config.toml
num_key_value_heads = 9
learning_rate = 0.00103
beta1 = 0.9
beta2 = 0.99
max_grad_norm = 1.0
final_lr_fraction = 0.1
Each number is 128 + 32 x the weight over its row's rms, rounded and kept within 0 to 255. Layers, rows and columns count from 0. Numbers have three digits each. The size before them is the row's rms in percent of the matrix's.

# layer 2 MLP down, 576x2304, rms 0.0516, rows 73-140, columns 96-191
097:096118149126088177192094163138105121090147208163172135088146103099168167134091136179145105130100132165151192128160167172110164111121158088067164121136143088091142119127120124121151141167120102113159170181228126094057102092120154077118120109173131180098096118110104076092088159134177136091
099:166148138088117161126099134090034136137144126112098161120138115091072159080112103068067106174148125102161138122145132151141109094131088050060134104121071072147123156152154112121000143109089140157155136167115177128097144139124108088177197108140095118124114158134172100154139095132064131095
100:136103099189106126162099190159097149189133112122151122117186134114087138174170122192102180110124143120065144110112142161087107158144151122137089084162142104107131118093159120145120100136159119172120111094149141123092121151131126146166141150209156121109049112113150135169100153173085152121
105:122149150132107161112143162155145072140095200099078158181155110191128160136158134109150074133124075207098119083179110080157128056123077125126124175109119127133144147160120140041156117143076172163112109087148121171128171100153156158179122119131160136116161129133138091168132123126101178113
099:169123110170127171081132128157073127131099136127137131144160110139164153095087147105138097121086108141122119112133127150124122111121151088126100096139134143088139133111154120116192092184132174112126130112170173091062179125077118130135088146182060159148091124153115111122136083121172067176
096:120073153176110128092087183060158139125118072102152111091136193114096175121161102129153162123093089126131135147171172138132115125125122079137140143081121148138103143161183107141164133130156183060132095123082098141167050082137169113147128130160121160151107125114148152136109080106139068108
099:133125101146145135104097150123139082184159153134148121143109134096116146168150089122181207150050089099109126098087080057122088120155134110132139130150163148118158187110140122112147132153185082175162213118213187088079132132151124091106151156125121104116188123116160078146112113152182166134
099:130110121105127149124087154149148113118138097124117149076083142129192128118170054095116110088073121079154168148146108142072179143123090114120137128183143107107119078148148146139096134137118139117199114168121157181188183124128136109111042147129073158125092086074127163146134126091133090114
098:099136138208115153119102138129105165150155155136113147136121151149153213026143118065137104098179158155127079140048079157127144105075099158142112139135092141127076108107125131118115045099095103158145132146151112153032119157159099081179170121142114079089119105119132105241204098120126173120
097:181131134116164127113104127107035057124100077103122070190149154134129155114141159132178163124131159123103159072129190139062127106094123095102137154120077110079089130150128131098155124145117169096106194113137133107088183154160143133129098097075129117137113169125140131000124073122055110138
103:068143113119117162115110105104100110192112053152122147140148103079145127123118096092155126124150090126119174167141078118136125107098166152166173141092081135109158121105097136135152123072075143159102128137131203134128159195131158126130053132134157084154138159143132088187082152157188138141
100:102102150153113148165126100149126094122117114198165115108107146128058054173181138094070155142120136042076100085155151164156157107122075089187108154166117113155160124064160120135111111112173119205118131099172117111121077105068050212134149131044175115072070088089102069153107158171172156180
100:117166108141179166117145065135153088143078190061170148080157113177166077106117119123151107147091133140154184145131126113116105138106097130199087157130151140106089138094134120142061112136141181149131172142122192113145178108093095153173062142171047203107078142092112118142129081137136124097
103:102113122097123102139117132158163113135128162176103134182137183162135107127169169158157129119163200129107139134082112147136097115120160134158091150116089154114145217164145158060190132141122150150093125130163148093167076156102121161128140165130125167157126123161156115167088074149156099120
098:137105159114112164079086117105168125129139122141140138147156092117110171104158100185138109111125115131167113194112157144079039092097073137129151198087184197137115101139136098142112105116063098119159121102142114098115114164142070114168098135173148098097110035154144126113178159114148150124
099:137145097139152152105119180116145106178126168097142138115135131100087128193083192078174156124145117079081187051102087097173128109122125099118160120147082119155166120083089110127140114131118170174135063130090080093141099144095139131181079088157152158100127099060113099075090102137162129070
098:105123173131121101168177093164135159166110115128196135074144139129135096188113061134073121156127119149157129158106089127135118123093074108127090144208081144150104157117170165127139118157114094110168135150134065073141102171151161065165191161157134118113097073145157114210147130145131168134
100:169113114091141137117134068121115096143139146130107105091113101151172095176131104181115152153128116124114162148120179102114102141164179120153119118122142196140140137135109147096117105057149165173117151175172149102124158131246111209142130124158127134178114106136144135205088177098130104126
096:135112059138116120127114083110141151179157137155080160115117170095147186111166126185067090132094083098150154089151146107135128096144113084132117126145148160109143162101144187150090161139079109139119203072149157116133135056145139116134114110163191109123112189113152146038136146078184158082
098:147112102152133134152113121191093097154098123184066143079114164104121165118090120145071125180151113084152121142106102120127139103076156116125169186109084190085185102077157161099180097160117106085127132178105145124032157102067114070124132111108179121170100134086117145130150174174132150149
107:129167114118089157144120119132169150179145161108116094127128180107173091087078129156144147143152072119091126154107111071151118151151160132119156121112184107118116134140079119135109104135122159111141108136157100134127132119120092189141144124191182105104124113132177076031167107103184090196
100:132123121088156121206089099107098132073116123138171110100126142146100152156109127150082113107153166140169176167171140142118179083117176125145094143102188146159128195128108140130145153132119120188107067144086131209153086137130127149079227088112148135142197098145109157137153067130140141165
101:078088093130098101057159147133212082120124096106131162123125112133100163131150091101125109131081047136138135146193133116117078111102121149089100157139142154104172110153088110156122099128088155142150195111167116126174182173081174135113119061081128155108140124122110113144056111147140089046
097:117192140173090112141081106137132139133106118164088127150145121102124073166148101142175168114109108120105108188103108110158139119109125155100120140138173111152136124138128123152179122135058216144058079063098106138115113183127119134126162128085110213127170148076082148118074176130095133037
094:079117094089167166172122087135128121150064103061061084115103104074140074154126129135067149130223129148156194145206122108140152178146107087102121121129181142131120129167093121141078100101115077090163109143076136117100082101145084129161171150092147172180104140126168100145170097131133156173
102:114157105068154117143114155161116142152090089139153157154121146133131119138134182152184112103124095085168088094102121092168173154101129140104175067113178223162215172136182125130172163121134147162149107105113130107127099117133114118114144121209113138043119152134121104118129152131102152164
096:087104187122114063113107164159094121090188129178115143128097174101156142138126152094126096123157184136152098156167151113177102125179122079140151111084223137120017113170103159175135079127123053114100065190122123157102132107136078099071140130113123110147126099079128092083090112113103129090
099:108105137121138147123106115083134159120095117148107191104102123102171072151153092156018144143108119102146065140143104130115144131073145139212125121178106186144082114135086116107062201087151086072184147156074045139154142118090143130131174083135087155153075171101130146167136164057122141106
098:134149131153124107139156175158106132130151139144111143155114140107110128080105117110140155140163108117127150090166099176144133083075132109070127152148153127177092155129120017138132060078167139093141127109169060115095194206112138157144199097105114131171197125152099094113183119127112113070
096:168109151138153155130129134123166205102157112081154129209156092097115143078151172164093126195120109100139114067125152132120140095115121142070116117181138148161168150183098075153133141118077086139146176115217079135180131155119081110101158075030129004119093125106110095165100113164135145118
101:125096147155108124107113135122147120078144119171080138121147120102121100156148188166118165156163143100080161188129126151156123133087119148083173117078095159124157107114099133169066133090148144138049234178122159129156120212039204123113109117116165150148086130136185075124131137158154142137
097:137126090080127113152117117129114114154164035130106144223098186106128115095134129119129091151081141074089178066134057113143098094131210173140100118141153147107063142159100087116125126132138116150173101130047101104169126110141093099157086102167121017144125138128162080099154135072179086164
100:085163114174082143094115115091115132081113151152086086067118163119109132151097080154148076182091158168143089078126142112126096146152173158106103160136116127149107057139166090158165161089139195130194171082130138145099069164111143124133139149140130137171084145133119160123107156121126096116
100:105123162097161148159176155107169123146158152106113106139126112129098120133155076108182176118099122106154088142151104135124106135139085080133149177118142244093086106161152075116124125158164122088155201115095144143131134125096129086146085147143130165216110185124123101106094082103115107077
100:122152096151132156124083132127109123107100178142150130154138156105152132139109166170141113075140185156158153099121098100139128114110131110084157166152225113128098170181172083186126108137125158112100143117094190131133118141113169143081185124087141175119165123124129127160086058129135129167
103:186175116116098121094124132173109145145114114156186090126134140117144127118173065105071129138058138156102113174137103174176183138172152129155086131099177125164137135142095161130204127197110222125151120106119115127146101113139087084097126107082195134149126151135128135181151117113049125085
100:112096127107125117161124091148122122092143150162181082157160125153171110107145106134103096132156192109044109146149145074146164164160161148129144109145090125125151105141139117149193133095108092142187102152137146084163094159046123145150152086144082124079122123127133093111122117172173003159
100:130183080151143120089123103077114191109115157120216144118166167134077179097089097162099159092169114108054111174104109139140095075070135158100139164107083095141157083103068113143138165165194143159081105134176172145119203189156156190176172163142145171102086115149119117016108171133103076090
097:129147112118191073095180107135104138105106134094123098158077153103114056135085113193120069128143119137193121130032188147126110074150060135171134109133147105094092100101155136134078142129166117138099082102071144167142092146140108094164084154124116164156094097178123146142139132104165077079
099:153134113136120101128112127151140063118147233131147155120108102177121147108159052120078132156117130125186142157191102082139165147147167098109121106143118082066213137140089137125150149141134155158128157077193126077136121181057125149155070110100159084167089134147084147205096131080145066141
103:138133139119129070114159127121138098169119147124145167174121166131167087126145111054159065086099127123132133129149152115104132096141098124117092193092059077099069097114104107078176123167127108079139168174114128129140124076091138100163127103196225097110137143109165134116144134132094139172
099:157086112097119156108101098107060085137132106094116136161155143133151165136162141134100166128171160071133124096164147150163145133129104123111118121106124145114099128133150112106139163071168156119137084157119202138152171085142132148166161141144126108102115148149171158107135142117162156072
098:127132192126157148132101125094088086161160146138110096095140132158122124113128127140111153080134091178094090132119138102131185135183132092134087160118140136129107133078085150134186156106143111131107146132091127119141042112148082166123129099149074127148092091149105147162140076137075096170
099:130089142107099142154161126161104162106113120118122158103165151116196125115126119203161105135123177119179114127135101133076121103117150164167100078136134157099066108119116098077110128129055113091116142207201150183068201115129137114117128128181139069074142119119190126187172152161142107073
104:141135138099103096147071106133123201141119145096108123150166107130086128180116141111184106098099104135127197168076146149102125098119087098146169106172083133118140103104156100139075127161169107124122159111066114155142144159102093149120091148164193194091138139130164092088147146138067165137
100:138121116159138197115122140090099077149096111150146148149156124137156136103145064172107090132153121106108109157145110082134158086136154089091150149088093178152097136118098128069131125120122171105112131106096158159116154137145117127138172130122147054132117162114143143114170139118151151137
102:185102063140094102138128093166088060129149098093150110081158138112080130128114175116201148162116133113142143171078132094128081098119130143136153074142121096126124136129155076138102092132081109124124135118091162144152146098150154198153185063119090134110069060123114046135101103145110186159
096:111175101071165144111091164121119123129107177137134130114130140126114032090078148150163110139111116106124117072104114134098160145134122119128157115106091132115166118092093128200101142111162113041112229108109153105159198098162114074156143116090098111092107144117138180050103139147122123107
099:128088145112123166151124128093094148114090171113131158136211104111142133171122206115137108135191084071104075120155126164087077130108024158111113129145163132124137119124132122124126174168145124059111115137125120145156190156170089128118084204090107157108163165114112108117123122136083145128
100:168121146118164116049140150131125174132169083075064134109092059076105197108083169109150112204119103114134116162209085113145114169104147100148054156131124193150150104163123117150192151200080079144116152138104140126085136114146161124095123149132067188176138108143097138127110164121118100137
099:151128154097053132102107106130142147117172108100019205115124192188122104172171180041141137143144073147123132113131113123107077107158078116081123123112124163090102121113121136135135187083096221175126177062099203104169110178087159154186101150112115086137132111145113073113170128154151137138
099:136104121110101095110094134120126059111091147074109149101143144131108160118135146099161188107144089098172065117188145145138134098117143039104081132138104077129116144185150186159095094179081165076103128065133142125136177143160119113118127191150071178113068152149075106181104109118077130139
102:096076054166101128155160135136142179114100105146162054122091142086105155144132163130178089158076187194139131101154127133136116087105080130131092140168100099125138180124135189110124101119120142090115202147114126167145178117142187096131103157126128132131095163109088064114146159109101124084
100:076119151128153112151149129103068176112182091109146132148154136145140142129098131085089119168155122094111119067110170143152069141142173156110087106149127129062085197158145148126144130131108133125111099088072189097150175116155130117162132149113147114175075183115072098165141085172135131118
101:119136147152119159086128169152067131109108130119137106148108137156068090123111206141145139052088079132113144129091200133083073081126141125116141164093106132171076150129119078139138053117069147090152110057149101113119145127091092117137094030141135141106127143092101137215165146140110118151
096:138204111138150085119067091151092208111097126085159114084101124116129141147085098141129129108123149123130124165104131164135127185072123095139112114112084151110132102069091162159136110131119122111122123143126136116136099076090165100175138172152103115080124084113097086083091126140078128183
097:181152100161090181145130141141183157083067149193075182114176068116106114150136191142128117207092163171131145135154156090087143192178162132183102095120100118157173116202137142124157141062154128201067134172069057101075135141144135111142086153151167170132095154170071109085181151140107118141
098:090147134124123145170166125121150145148080049145122189170158105166121138138136170112114168147162106077099173164152138103117100083183124070076144145176166120158131123155124119162154197127083142114139120114123139121149117108120131116139137163104137177164154157142117104090138104144088096092
102:117143168134098126160092138181154130154117137119138161182114152113128099092099111153126194137163093149065183164141150156148135138153093137166145151140033145084178189143180187088112167116106147165110149146112190079152126143132104178092104132136182155181131155163136129123111137132171133091
101:121153120134160182154141108115117134115045147097128110124115111144131101111123155124131139158167119114175166144086124136155141090160083151112151123114154178157152157161092150176112049103158129112212134111167202144124163121093117137154096181114111191163148170129096052136107116120159102086
101:164110131179135129162117106109126137095127190079132144164132140135170081147119185125164066101154144100182160089080116136114143080116074168142190094190153104132141176172148126130132112123134110120183108131182144196174200124112122094148127153099108117131178102095086098176137133131110126093
100:183166180134094111123129157123064178114144094071141108074104165140163126184062113088170096178091169123103082144144125159171159128083134074106107105170140075152145175147110166085125155140143167111078130091126106131109073114105092130184177165128132091075148163133185152160130132168043117126
100:164132130091089191110148102136102173127104163113123148156080188115186110098118133091122140078157109149086116104131115147093136185144113109130098101160180125088092128173189121191164141173104120087159136115146130106148114121165097112172103109126106101145159170189119109130182103157098156124
100:094101103137145070054126048108114113137123175159143140105110115090074109141150143135100083147103156152169111108085128122061145157091151094111116089143164153141164119153106143172075162195115142149186142107175125103192137130161111172162169229105092103147143111084175118176125148121101137163
100:116167123136126106167144097092164095153166133118128135096106096128175069130159150127173205083178133116100179134137100136117107203119182122173114145115174151137156136082115198137150171118107116124148105134069122115176117167098111163110133073148146121132129133118227102179126084118136118159
098:128114125152164146131129067124170139233134136107128103086147098157117151108156145084075070214101121167090108190127143142146129125131191093104107140116179135135124139182092102172136088052127111132095110107151119179089164149065117099113175157122080174153149111111133210034104148122169172060
097:088113124108134108094140116136164123133154143172120070113215128128110151173168122127175161184138073161091183113095121169136094116157159113090107084145075165104123156168115120068166172119148183092093182103129113132057128134169110078154141121054107146115091144034100123071123180139163092109
102:121130143126124185091176186153069112091143120133180122131114130172106140147091145182112158153121152146169146164155141155144066049108144158107135141093205145152101109167108106105143118074180100093114082172080196161144113116093142098127127158169096075132166082117142091123134192125097072116